Weights of a small GPT-style language model, trained from scratch on English Wikipedia: 8 layers, MLP 1152 GELU.
Each number is 128 + 24 x the weight over its row's rms, rounded and kept within 0 to 255. Layers, rows and columns count from 0. Numbers have three digits each. The size before them is the row's rms in percent of the matrix's.

# k: layer 5 attention key, 320x320, rms 0.118, rows 177-196, columns 224-255
# q: layer 5 attention query, 320x320, rms 0.113, rows 178-197, columns 224-255
# v: layer 5 attention value, 320x320, rms 0.116, rows 128-191, columns 224-255
# o: layer 5 attention output (transposed), 320x320, rms 0.0998, rows 128-191, columns 224-255
k177 086:154164152169103090145155161106111130150112119115088162119116149133143116153152123155125147096119
q178 090:131113155114120156134142127119131120118118106090112111165141128123130138132104116153105108098126
k178 090:126106091089084162111121163132118142119128161121097135144116127128144146153160166157159129113145
q179 092:127147135124120104128136117092156132087131160121130108133094084147109149184141139111124111148127
k179 091:116137132148106094115151144177145135111125128138135125140114134138094111121202112063121148112102
q180 091:119151164132118139116110100154125156100133128141143155149090129163139115128142109107120097123160
k180 091:149123128135094140134149120170088105150117116154108121156177145168130150150136099131119116136103
q181 091:143125113141100142108170145128090105123059115110160119127153181120130139159142195113141087120106
k181 092:147105133071114133127213141164105137157053090129138052099104125161129097168140151065160127151121
q182 089:115098112120132133136134154144134198140082111139152110111166114155096168140134100140146125107147
k182 089:100119103132142071104132129130144167144115125147153119148150133111170151147118127134144139064087
q183 092:172082130132103160145196142163111125174172113136153103157111130130157101184105120100147124107110
k183 086:095072156119122146137128161162101134100120102159133100119076104101117107152144116115120101121112
q184 096:119174112137128069126127109098149140133098110175134178118087123097145160174160201126144147071129
k184 092:139133194073132133087139130126125083141098128101134150149182121138122123157118135127149136154073
q185 085:148111123134141090103107126104109107166104118140090102166111153153140120137120145152151130114160
k185 088:188104129153151131113140144137099091115112093116150128097130115111111101126134113097154106133147
q186 089:116124137145100104069138149120106135092133148126096116114117141070099161150127102110176132121085
k186 089:143170140140160156136110112139145159068135156080183144197123144144117110143109175106130108119141
q187 087:102104152171123209139172128082166116120062178127103109115141148141107124098150122147161117115130
k187 086:114128134113093139122139157120143086136133166137136118124097115137132135121119151156117133165125
q188 090:159119115141112151157144087122168114119116158128090161185134131085126147064105101112166146143092
k188 087:129073121115132147176133123151186106123114153098099138127132143105117174110101114139103128146154
q189 092:149169108169128128142183111099134107127136135138142102137137131113153106133101183154114129116134
k189 093:132121140119110092116158122069110129165104113091113100147123104104136133123145145161095109108126
q190 093:113134140159129149159105131150090090121116108113121134158109086135147174134117145107166114146121
k190 093:109155142148098137153110110136129107101113078177141125160132168171130110154079144144147132130130
q191 094:128104128131118144119152127121127099150095103138134126119175167138206156115118168101140162160155
k191 089:108137129088125183097150102126148153128142105128103145128085146146078104141167143132138103152133
v128 091:134103155128111117166163109080169123165099122110136119112084129107086105143123155132119155124093
o128 093:111102152153099118142090104143110135121135120117118147131171141142120154114158091156101119127169
v129 082:124097112123097156117142091160083102136129112105110154110123124110105188163135118126165144147165
o129 091:139120141128156120105178160129132161173117144104140084157146132114159143148107121095123110109120
v130 091:093136125147140114158139153118109141191126141164141135131142127084158123164154106116110128126137
o130 096:140126139112100119118122098108136123112169129142160149103112143105148118098124129104106150110146
v131 092:141100170115159183060116131123105123096165098131159148105118094152128116150127143145124078099161
o131 097:111088118108164118114119166121128131171121179162128096142164138123133163124112125153128117136119
v132 086:124121142138117112145142162112128124107118151149090134148127119134123114120116150118123094117133
o132 091:141145123153141137103142122118098114144117147158166087118098116117121112167144112124120113115124
v133 089:104147143142158148134153142098123129192131130136134079125137141141136112155161125098128148089115
o133 090:120108127127090139130155117108137120136135169152156133148100132101157136099151145132156143159070
v134 086:131152097078167146118139129124164132123173162167088104102105133109128122120132131130129145135152
o134 093:117139151145091157142113123197111145100116091117079140129147095147194130132128125109123159107119
v135 094:127147139138126103158106119144160129091162086138113152152136159137160081149105153158116163099120
o135 096:152084108138121122128140077171109131144173121138123074127095166149140122124124105096108112145116
v136 087:120109097090162147098131130187159163108110095141187120131158137185151147166146119108118104100107
o136 090:134124151143144089149146080112133135153162132128150112131092104141159104129103087112161130127139
v137 095:154117148151114145161109118104142096114126130159147135159144150162164128130139146183121092084157
o137 097:098112117098119132136127109130096146128129103109166172153093146126126110133120173093160112120124
v138 082:122131097120162109093085116163145126125101118144138101124130125153129137129074130126167141129136
o138 088:130126161123146162117145133138130174097126097101145154146109134145167163149135132154141108158112
v139 090:098163128101135083156147160103105141132136127079166092091041132096129142125136132132081118070129
o139 093:118105125098116085122137107135154128101124136123128150122154129144130118157162096163134177148129
v140 088:182171118149073161120091152125125154167149096131172106151175149142134104112123111072112114090151
o140 096:133119106131113136167108086090106132105126115118162134114143143114134145121106141163155097101106
v141 081:150138158126110153145121152108151157133148092176143110127158124128137133097094122120147079143103
o141 089:106096135148151148108109127132122091137089169149116072123114085138129123115137121182121137106156
v142 084:153134114141139171139117151160116159090107130164151135152144153090159101154117130113156124087174
o142 091:119115128133135147142114129127102121146179152070088139145117092106132142116115116128084171154091
v143 089:190131143103138107124122121097135153169123115143118071166120098139180147132130134111162125142125
o143 094:102133137107108117142167104192140101064105079146141129103150143128102116164133125104157122103110
v144 084:115116125141116115121080125154114171122097167148108103144168167124101117118124126128116160140154
o144 091:166126146131156163133101185127141085118128090168164131117161152140136134149136125154154083136097
v145 082:133107124104146153151087107102139164129184086131115110164142116126108137123166104087147128106120
o145 093:129098110140125201152134111108107133074139147100070162182144136131175119142139139121153176143097
v146 080:116124150133146125127173141179160109167103180117116104176083119119138123125187129162113138101136
o146 087:120178124186107110137135138149146113077138119106132109082140136136117180102115152148116085106115
v147 087:139145131166137111163128059128142165134121123125137104130127145165111146125136096088104111117075
o147 092:102133113122127137135152149098106136105152128107118126165084176116106137132146134138176113140096
v148 084:117134106131127115151091096155124117158107082183134113138155127144130085138148101123124110181136
o148 093:168161132136119162105149130128083137104151149143161129134129114088097136086142090082136148066164
v149 084:127140129126122136141194123114113125136117114130140093104123137126165102132096106107170091101125
o149 097:118107162119124117130110144167083152134127126128135149159126151152142152135134113138124106164143
v150 083:136160105166164153108178116100145135176099126135153130142085160105176101154141149044115101141118
o150 088:134157133098118123139083138174133089155119113154142171124092151114144113134099141157117128135125
v151 078:139159134096073167109153139132093134113104096101119147139144121154120126125123171085155101118088
o151 083:146108155089157133154105123143159111135129160128139143161121124076128118118114097111148112121151
v152 088:105142103150124121108144134104137131118140114134142142159087099142132128138080160115126125114128
o152 090:136102140099110140144130096145169115089171148129127101115122163158107092112158161132104127092171
v153 085:166095124114147138124128160131136093115182124118082093158149103097146123165120096173162140114146
o153 090:123156154140087167159082093133132156115109145155130109168120118132134110152151113075123179145117
v154 083:125159144098155138106111148115090100115124120162118148134166123087118125156128181123128150131125
o154 090:123110115115139124111131090136125149138113148120166140130171133093119133060124161149131085156125
v155 090:140123113069153104139148130160107138153111149108128129121112123126133099157120133096163149144121
o155 092:150108141129108122102127132151101150138125149139124091110116167112091100161139158139112133077112
v156 092:097123149136130131121089167134126140118153145130113132117133110105140152179125100147141147123110
o156 094:108155111105116141136111152114111130131167134132110145125126156092110114114114149098123132104119
v157 085:154157147116135152129113134145116114125127152085126149124137144129110093129129070119118088108122
o157 089:096107092153109139143133148132143098123114121135124112138148125137123066137140133125108147135116
v158 094:090135136151083127178111102169087137121134144127134116140150177113134090128180094093170104119100
o158 096:097136120112108135171106165139078139166150072093144134130107137128068112093134123118112131127097
v159 087:083103105118141114124111151124138158124108145139106169109126167125126140129122142122129172101135
o159 091:122127120116120109151154121169069124107125093145104126113101147120109119117114139093118130133113
v160 088:143092104086140143119144173106138090116151107156190132142149097164130135112132093148151135116145
o160 095:118133061142136086145183133162151154143142127131149126123141172117128143113156156139111139138138
v161 086:120133112134116149135090110106150129152085131192116124158185084146106127070132138108138176124140
o161 091:137152160104142119083126080128105109181098125157139145079136155139134155198160171116161140116172
v162 095:175126136125117128074155105121129112168111143125131117150123105126126101127127115135130111102154
o162 096:152143138080158154110135145147163102154109139151147083096141126132140154141087092114145101139120
v163 097:137144120139107095196126137143125135134132161120161123157108196137130114151122135108157110142147
o163 098:122146125135096124128151142088109160139132108111153112137088143207148113131143127097143132128123
v164 087:180118112137155143130135127129105130095105138153163133123160098142143099095171138114143159136137
o164 089:149121125151129130116153113130119090136169114147163089157115111102124142180102140131104131170118
v165 093:088102120122156091098159144121170146129164185146125141121143126104119119145096144158167142152144
o165 092:110115121095159122173111148108111128128142144144116124145114080140077120145143118129128076141162
v166 089:152136095156121123147105089106155112118078114182130150135138158143067141120157124104124156139123
o166 094:150133131140108151094127117164108095166133097100160102180130159133146172127166124096145118103140
v167 089:104092175134131149107117127140113094110132135089133123150105135135152137156083143109150092096146
o167 096:172115120144096130112116121125115128165108133127135111115128195127111090152135119110101117139132
v168 092:105102110155133164124091123138145135124108138121103117143134084109138171091094122111095128121135
o168 096:101133120140132104146146114107113156146163121159129167112127128098177151157132119132124095124101
v169 095:106118117103168134125112095123149079104160134183103138163102074113132155094146166089142134129127
o169 098:161116133157106118135165131145117150133105159135095095111148099115186098128176172095124139129083
v170 090:070141113137182130147116095116172101124164152109119188099126091112141151111116150105121137130140
o170 096:127116106138142132157096131160129132108131140110105101157131134124131141122158080139115158147101
v171 089:079171115114105148162154163126112081137129080164107134130163117136095130102126107112090123144151
o171 096:081141135078100115101115126140148129138157164126151174160106125087128123099127111111155160148111
v172 086:143108141173141135124137123099165160163128061107096167110122154116130139119150156123116113127143
o172 094:116094149102130120153145117131103131129126138108141103144143123111133143126108072147159141070098
v173 086:166167135144074119124147131136116138170089106101115141149187129162093099139110093150102112178155
o173 092:099114082131168115143137124085106082099119151116167100111075141127165124189109126105121103128156
v174 088:113150090138149096186124124151164132106129129117117142113117135061120164097133121159103187156126
o174 092:106085098103144112145131089126132161141158155128123166135146135155125085115126117132133127149084
v175 091:143123141134108146122156102123134137129154121149090127098162126134136118130138149116129128144090
o175 095:146126110083109112122084170129132115122092121116145108111133104099131105102119090101142167138125
v176 088:072164112143132159124112106125134105123134136107127077143161119145135114117101143119108158135133
o176 092:140147136161127094124133131119136109158119129130132196121123143106108093145152163122142129118125
v177 080:128166110119113131129128126117141114116125122101172130158113128114144147158092166157106146083130
o177 089:170154136156150111100144094144132120154119171070145129141121125120070144117121131145121109112143
v178 090:105104177103128163094139151130120137126162131132131129121137149123172153104147132153146099119156
o178 096:087146089071107152140118144105096155121088143113114135138077086088106147151092066143142175119122
v179 090:119159106107142099124170107112087117150102154091134141132103117128124090130092144095129172101123
o179 097:160179131124116141103120098169088099100120133119098129104143134108160106118154124127070113111113
v180 093:074109127149162105151103147107133133108144159099130128079093142111132130100101153153090108059080
o180 095:149125139126130158107134159147112127116117121139169112123137120120120115129136098122153160143122
v181 096:128140143123176127150140141146141132125107112136113141156124133095182102145103089093129087124132
o181 100:140113104135108089114159130118072159157098111142156168113138122118165147173142152146109128093166
v182 082:142133122140148151114177128079172130095106098116153141105132159101135144139144125118136122120151
o182 091:123174111130108102115163110089131124134156098132109164164151125131105152144130118135100136105130
v183 089:141143151127192127124116125127059155121143101099102132102145115155136110118112109095112105077156
o183 096:132114139163076138162197133139150179142135096166122108116138138170134146131151098115124150100146
v184 087:088150122105166103132089143138116133141126086140117175142156152136126121121142156125187158164115
o184 090:165120127167106093076136164127135134102127120126143077097115110114162143131138132109151126130126
v185 092:179135112084085164119124146133131131121113137093155098126099135138145133136104133125137113094093
o185 095:157109124113155105166162158142083150157119167103154140102127121143130136139127170130129174125106
v186 092:097162100147133144113137123106118150117127179172145104128146114161107104144167122147134131094120
o186 096:117105134136162098135134103167102188142128116110124202119096149164129066113119113119119094152181
v187 080:125140116125132099153103120140142116147096161151113080101137159136152154121151126158126117130132
o187 087:156112151131132057074170137139143137152137113140125132179108144117113122125138142135136152194107
v188 090:115103124129127089178074129142095136105139115082113115119163113079105170137112157083135100082105
o188 092:127143148131098159124112144140119129117090128117092097132129125131129123145156136153104153115115
v189 087:127135120099128098128104136119116133160124111135074156139113138102116120140139102123110133147099
o189 090:125185147156121133160131140130149130125136158131109115163165116156162135113111185143076088122123
v190 093:162153193111169108079104148127102134128101141162142117127099069130136118149127159147151103131139
o190 092:121173078145135118070161115160128124114133089165132115117134118195135145143135167145165121135076
v191 093:104125100128152149114137137108085162131156116138142115160107154114087173158099132136145115122114
o191 092:097144119162083114180114115163137144100123111132119126136175155091153073104133126146124156176117
q192 099:180075193128118127146171146093148142121136142131130155154149113103146111096146076157142115123151
k192 103:137072170112085119144159162151204110146114146130054139086154107123138104126170111113150143131152
q193 099:088102092103146106127177122120123143121140131112147129143120135126145124108077145186114138104128
k193 101:100136127162140095128095145104111147171108094107140134154125104122160130138141141162134185130071
q194 099:108120142130075142070158153138146118133142119084163162132137147119150150129130161116143111113143
k194 097:084098156135112116113114125120129130175143126112128093135154119184111111145133141140142149145122
q195 100:124125189121167109216115112140119117143098099148124125111131121123151136138151126119114121128129
k195 102:120112132141133082172124061088129145098126106098063148126145152116139152116122104111121113131155
q196 095:124152093155158079112142114172165129105128151130125069136179178140122130136100143134136138104153
k196 097:148144099101120142143112132155183132140102066138112086148113109169126119154086157114121092142123
q197 098:117120120143148126106140166121110138135130121115155083117116176114142097130119140137116130148158